Weights of a small transformer language model: MLP 2304 squared ReLU.
Each number is 500 + 25 x the weight over its row's rms, rounded and kept within 0 to 999. Layers, rows and columns count from 0. Numbers have three digits each. The size before them is the row's rms in percent of the matrix's.

# layer 15 MLP up, 2304x576, rms 0.0527, rows 804-837, columns 96-191
103:488511472516508499517521508496551485523525476502539538481504507526483508491468473482489537445538445498478471505500523455504472482516497494501522515526499467469439460502547488547509494489487528531496468492504506478493520473529485458529467509551441512445464481511473505511492457487524516444
107:555492542515507474497472468494530489530497518510481482502489465490525527558452522464539504480483470471578515460498482476529497485527500560468499489455536481484514498527504431490496533482477497526480513500496523492468509541519510542473505504496483528494512499458481483524514493509483527454
100:468521471494525458502523523520492521467483462472520524510551519526498499493497484499505497482509469507493446528464527483544487505508496513523485556521496522488520487569444468514582474491517565530474468514516506527522544511509501501472542462503455509511493489483527473486508482498481541468
096:509499494467451507529523467463529510499487483530458512504501536496519500511515479520507527491477482493512494542495520467515455524535495533463497545443495487473500504517525517467489530532487498481463506518468476467473527464455496493496489495532518514514508514452479522484490498488505504478
094:482490509509480502478477495520454500575508506502517531483495499489484508492472525499472513516555525498550509495519526512509496512545524513535516489469537523480515499538527524466482489547526483548499415487532467496493523498503484504481506514488498518487532504530528494543522539473491528520
098:507466511506509489487508458488515512532525499547490500491509512509524482524518529478475427517517470462527502481495505488503511523467496492522460484535504510475455482481470463476502471511499508503489481485512504508493507510486522483517519486479485482514474501520480528530479513516562566550
100:528468492474483532434533478509517493527525485483449511509506473491494463518501526488511501473426509511499490525500516525516504488513499523480506504474504515507516502535463511487515478489530535502496492495504470510501538474462476535526482487529491536509520541503520501536531495495511504485
104:553458482491509451512483525493523510554507489475482482556490454510501547485536486487528492504532532459540490498533479444523498447496486474482494520497503487489492482521494527495495538527503547520531510485501537492476529494491503491534484492485520527500481558518460530521532518508485537527
103:465540494473473515497495509469498549521488464501495531510557493503489489495523503517531502482442512533521549521523506448473519492433469513492465549486512490455473441504495475541484520481500510525482531537490472478486568492468506463529505466518478535453517436530510455473458474511518521541
103:528491477507484440522504486481482471525518514516584533537508571499483502469470495502495521516489530561495488541494488493498512495507520498493483514523500511459474474506550480518544453488475505525508477516484467528486491489489493500468550493468497494469437483542526467465518475521497509539
098:521511477519490488493507491512519500526488495514501519484462470479472486509480538518521521486501484541529545524489507542498503526515524520488477522470505456441457515498489508465507481518473523500491507521456511522516519527506465477488491510511512536495472465515470481491515530477470501534
104:481456464511493488497481486528505482485547474505533527489565514521489529521494520493495470527501484467478507493537469480488494487465467538504504473494448467539503484495508479499508479494501479481511518499491478481477528506483495546506560515482439493506545497473515496517492435489524494469
106:508476473484528497486503518522481504541497491469505446508511493500525462532534501528502496508454531500502534517479458500498474500518480477487504503462462472487537539483467488484515483502492461472498535477524474509494529482494492504501476480486511550448510537477532513465502530524477558487
101:479553495517527516486474467484511524517487483522479465496490558481497469505460466495491538507502525488497489493481486508466500477534494522544510541475449502470469490537497439480490512493488489527557478504496459513497471468478507478483523471465515500442518456508539475528504518520464495510
103:493537504519513447476505454482499478507500480514497505485493470501478524497505517473510474483488526537508458531493538494481505496532535525469488509510512472427507516523486472504471525488552522516440474515499505478498484481486533517501488545529484477475530509547550487471491486515514491527
093:477484501501496507534556505482550522502515476510474530497522509493502480528497468494477483495510479485530504475519490473444530511471480494535478514508498511468500516480531455499538496508525506479504492530484503468541529488495527476455500507502471471471492523502523533541524518526469519513
096:500504508509511494475507463455497508484504495471508481486507550548489481497498510507506504528478505519496518555508519481537510497504536531479497489498486479475521481485481515454555526474538518525465536531504496495538491498500507508472513469494507516531479492480478497485510485487531546490
101:531461522534471493490492516547542481527487463485510531482509500546492483509478512520449504483522510506514476479491514534469459514498531517499519476493506489487488533464510496490515541498550518540510485476486510514527516451480476526478522504462497474505514475460474484492532507488530497540
093:507519496544499493518501539535504522538468525467545528473506498528499500485483529507476529554504521548479468486517505516493511493525503494515484483479526488488487486531507544500525500476497504449473467487505494529500525483514555536499500506529495507477511487532512455526494513490487493518
111:488526506518500533455472515468467517527511502487498533445486510529487497484499511482466515515462506489526506501519525523485477493497479506533559560509491527450490477504487462494517501500474519526471477518546462522476512514506499490468512460473533547472527465528474480461516510533554491513
101:525484503495533492525502510472477478543531510461512537485491512501493508482530497480526531481488525505487533523456483535464521525521480517495472530519494494507495498483515502485515487477491493560529529514507473478504527533498515512548523482505524477476497471524477465477513510516479497497
109:483514535537497509515480476529488539511483465499489481466481509532509469494498516528527512463543509554503518501452493495512450498530496491523478507489524511482525538482507501473513496503510494512478529488459514497440548498493501479510488471456489505513546482487535463527512549530519521488
097:477497480477441462499520494501481549494493479526517494502506518538530539470443503488525483562473514493561505526480524464507491488520491494479498527519455512538563491493502495513492481542497493439518477471503484488476503501501501487527495481524543496551510550531492512476479525487579500484
107:543489494491521490484496541446510465491522502513468500503531501503510530496468502479506506543490467546502471520494492556516471509497513502496480544495503489462477499478524484521492488510502495476528490519507506506534495480506505500519512503474518466509485549555503479483494502481523511496
098:524472538492456494484485478523499566518479465485499471485500547519467532517507531505494441492492534469570452500496489509491485560485494495476495520483550497494519452488506474518470461529495522529514544519525530505540489501526493498490481510500509495506518474553566521543480530519522516529
102:522531510476498485510522476479511463520471533473497508543464515521437502483472474507501482506507509505485484539499493471501505466496448471547493481504488464441521473506505486513496456506535524498482505494486491453494494493485463491469512544509480471519462504463537463471551499516517527525
099:526507498515485479524510523522520489473496519508499494517485473489506513528519554501511532512489543533511494458471473471480498507549507491542523511509501500505471475477515503478535520536528507499510510489452496529465500502464486495477502518520533533482523516490492458578518576493492517556
102:527506501501526480496495509452478521489486558476479502477522469503492465464513517520506487478491507476481469522467505449541490524522471498502489445492538477532473465495510511554517557471476503535456512482448513508504479530498503563515541528535483497530464522463519472524453512492513506462
097:509503518472454502514506476507500491503508523514499461488524532528476525467501528513508499491485510484496556547478545470493512525486503496556531481484460455457462439527473479507482541513520504479527509475499496469469481484510463497543497503522493567506515516526501499555501510524490496494
100:495493510505494506509498477500576499535517497502487462450503560495505525509520553501527494448507518519513493504524482451496482498507492472522493543463507501504479461464501469478546509529492506527489496498476506481486473468496497504472493463490459505482502513478501461523510545498509481530
098:506537542492463475520461538500481511536528484483516515508480483488517463526511532495460491479482494520512505493536485486497476522507501536490478499450517494510470484512511505476484488501511475527482513426486499491499508485489484503474515481456500502466549519477531477512529496518502522503
092:506514494501521459497507485497535477508534527511518492552487494508471498510496494496488493506508508469538525512517490527495508549525502515493512521469534475514466517485465514516521508503516521431481502509514500505466506497478500465508484488512508529490509478456526526477475506493479515512
102:495516517475460464495490492497514513522479527485528437506529476478472551510506501514532469468513495521501460521487510489543514506494497453535473473498551467479488514528535505446475493491485509497446514536480524542489539500484510520523473509446497458510470494498485509544522496522497563468
104:519517511502500462486546539502501508494481533484501465514516498502501454529491490539526490501512496496525542506517467507458523519466493502495474519482475486486516500527460469445518530466494491517529518471481472484499481450476463467455504471468554519520526509479465477488507500468515489469
# layer 15 MLP down (transposed), 2304x576, rms 0.0479, rows 804-837, columns 96-191
105:482519484535493495518560485489495498508453484525492466526515537479529507498493524522511528495494493512470524508486514468476478539524479462448459542537473509438545514492484500531475452513536494528478525503480456520481517484507524542514513497528493486483486489534480522471518496519478490537
105:471529528497515478500528504552491517525490470479492466501505506516515513517514539530526485482520468500498512495486495470509470512463545479500476541496494511490489471475521494453492543497541486541493489503536478521492500486576465502499493504496509510500481486492508518554539498497482496508
095:513479511507541533460512520499514470478530528564492504486481472475470534494487480501471520468460510480498508537511473505483500522525497501460548537511491499486511494499450488482477492478540524480515508442494506491481501502522551503508481516493512497524494514504475531535493518483512474493
097:511498500475459476503528473483498528579451521506473484496493483472523505496531487552480484564540464509496483513478504485524520492515485505501484499508531452519472492534525480480474489507507477509518532472505504518486521481494530498494475510488499508439518488468469523491524507491491510489
095:516535494502523475507480491511506509471493513496482470443505503497497472514513499496486509509471512481551503533482495484519482506506476500496509496500513512484529465519497494517477488500432479522507512502503508507486474505479478507504456503534540527489483499465534478507456474501437499489
096:501529525546541488470522489540534483477482502450499542526496494467525516496508536523446484518491471511446491495543478464484512467532470521436493431498510505514554475494499515485479575488528523449481489477509521514494471510502511514497514501505522523525527513480530507526464500485484521487
099:480551526505529461523497479456550502482498473500509448492510510507470504481488522485527499507528541488488526534495433477487509485494450510459498472483479527498535483528478469428505534500507536507553514541496527472473498505498536466547437516571504509477498513451504516511500515446543512547
103:512557514464510515528514477509440502525512509505504519474519494456530484521509489532510506490459493490505454525501499500516480524513533497517521534506479466494506471495541520544554477518504458476492491471527512492480489529490500477498521504483530494505511508494513499520504512466542487516
104:483513518486467481470531497530540525502528545470498478490529492508492512539488468463535543478495450499515481477475533476501525533487502525479501520516550494523486474505490534492510501516542511491525512512479520544514473500500513533526481533502503516487523484555507548490496505506507483518
104:510515537490457467490504511497487504486513492477519486531500492512467461532511482541487490499454513523511474502529498523501499462490524457515463526471532495506469477459475495486536488493495482476528485501434492535533533466512491547529512537503525469502466528488522515503508494466489513479
101:492484500480468451518504476492448494502499508484502510443537556498501527556491507495491528511501520456530470467504499504477529468506498490471526502464510481494508545522513512469478565516502509526474504538495529462492505493497536493477504539512506525501474509495519492510517468519544511478
105:518522504536532498489502503501500521500554501441503554532499480547505515535521486450466540465520513514462470476499529481498507511527531489467533485489511457480528487511527519540473486480509486482522540483473495443492503500455526500478519459541538480512490449493565477474497475492488526524
108:522521546500463529503517492546521466524523482493480475524482498459512433551504498479496511481467507478514508502497499494508507517514479490542477471472525494530534481524490479540468547444509491486500501532517487528496535453477472499530513525491529502503516508524520526481493460481516496492
104:532511507498506506527541510535483524545513500522482482487466494505520517518515497486529458511529482485505482483500483530514487490476498518502496472512445486532490521501498488488473499503486474499476494529509519538514504504518469519505512510482503465471514480503537523524522531443522501457
102:521520483499507501486488538495504485496507453506479501469527480508492511487513470504480465506502519514526482482479529536525533536542505494479538497550519525521509548509460490549500487517499492500504481544432503516558435533483525523539453540536474515505552491502500532496499501492513501510
093:514545516518469521468491497516521504535478487503517534518521533481473469498515484500510494537452519515464482543482551475533495527478505500480454482508497473510492457480523509470487524477451501511466505494526531456463505522512541504512512543444536534508510496522555524498446496512475516477
093:531496480499507465501476539514538485475497527509486495518513519520540481496488484520515474509501523467528492520451512476509503503550504454477447552489464483499465506531492475506507490507509501468509495461497526494535478442501472482553471546452506511542503505484538497495515534527501480487
097:484470472493526508465504487487514513497530522456458504501482492520472548516496508477515489514458546467510512457491493499488476484544483484535501561512497513481495488526477519506516470472511519501486538528493493518469497478449504515453523513483543498482497485484486530483505494493531506496
096:534471511466479514484497497440496528514478429525491514480524484450495455530512511483508494481487508500539521522489490522470513478486464484489527559504521513519474501534511497533510526532484477466476463516493434558484522539490506461547466482474475495471467473525458505491476514490466546503
107:479507490487507507526539491503529476523455518525518486501480494497486475501539493546503448485490506503518524500506475470491482494447505470530523531533510550451540504481506470517522484498521511549510504498501498506479509481517498511501480521493504513509477461479510538556486502510483482519
103:465483476493484464488471532485515489486465464474509523493497519502494507515487443517515513490528475488502478481509443481538501501513525529514512478536541510488459460501468457478513483482496507453489507537516532479496489514474460461564500522530505510508547568508474453492491495490516519541
106:507486513459521447514471498515542495465472480512472523511510502529492463501512460478510443510501499521501527517478491527510498495483506527538534539503492514496495478533483496505481472468506515475536502474520485481468497513480476481495480475505475492471464503480538502489499498474480512470
099:494492484495539503459514508451527518560522496495480493524467541484459533449498499464489506514529513446514527494501458505501484479458501474475506494482491506486483528515513445507513516511507505483523516525487527529506480545482470512516533475518496476541491505502536532533525472476493507513
108:439512519506517517536488473488491538515518479544501470553474482503514509474466463502475488483510468518534464494528555530504496499518498506527477478505466496544479514491499465489506536462546509441493523498525483506481517454479474525490480483490475464502512521485492533546464519477491492483
100:497469494552520518514486512457544511507564495479484495489504528502531526493476547486551512481464497524518488461479506482514492463487481484490496470490519478525509514536491518522480546482474537491514502511401500459499516463490519532469481466515458511503523474491464442521479470511507496512
103:546459500512527486538469500459535532547535511475499518486508548465467533515511492491497537489435465487490502516483478500490481543481512511525515524514525499536481504525500505558464462503512528477513474474479513492508496479519484489484488521456471546516460496508438466492514505548536484487
100:517538504507517492525526518504519524528513493459512511490531513520489551487517516497559482499483477502553481479495551483469510473484508526524465524485481489505499514494459520464533527471448507506470543448514495506516477535499496517508477513501521494474492507442477491493541474511533555496
102:486526469522501488508482551504510448471482448510474492505525482536453478485475504488524567498493477524543505524501491478491497473524534446514530488518497499522503560493490478509497496487530528535502512536523508476485427490464525476524519503466486486478472497473527501524530500473521482465
093:444471485485493504492528488503535512510525529497505483489502526499469506486500521507534493487492448512496492495508537501488508551530537455472538467469466531486478481481461505496528544491518529532486516497536482524462468501525528484509529441512525513499493517492521482498519493500486535537
097:455464521533495485488523482503504563520538484525500453508487498507514475497474468530455517476514477481503474544504494528467487521507477497514540490487538521473477510481465512481486535508504538533430494523512502505500466488482508480502495486515513519507454525495532504460519495507517490493
097:506456462462488523506512500543500511495509529521496509474500506472492481488507494465499505499513480556517488522499493513524501482459528499489541447522512497494489486553489484519526518475468471536494514513517477503492513489533521514530528492463481511480514478481521520512453502520484436493
080:488544529498509492516522543493481478503554504533501467459493488490495486528524464498511534496470472496468516509503511485503522461516470448506481483510473513495512500484560475425510501481497485527517494515464515546470487484491529485511534476532537503541500565490480481516562530494490504500
100:473513474513497502470508521480483474532536511462518511514461509505472547503476509493538495529483517470483495521469487511492551471548513506486504516497478509465481540515498531555493473497528518442506520509547473504506508480506481477520487517502454487554476473480488524511536527488497492510
108:489520488531552506498521471525487516457504508506553488493503521492491517517499499526529502512541467493512518515555497489535502520525503490535498527529486487479492521469504500536505483441473481495539546484478509519527499546470480524518530478480490507484471519519486488460493500474464475498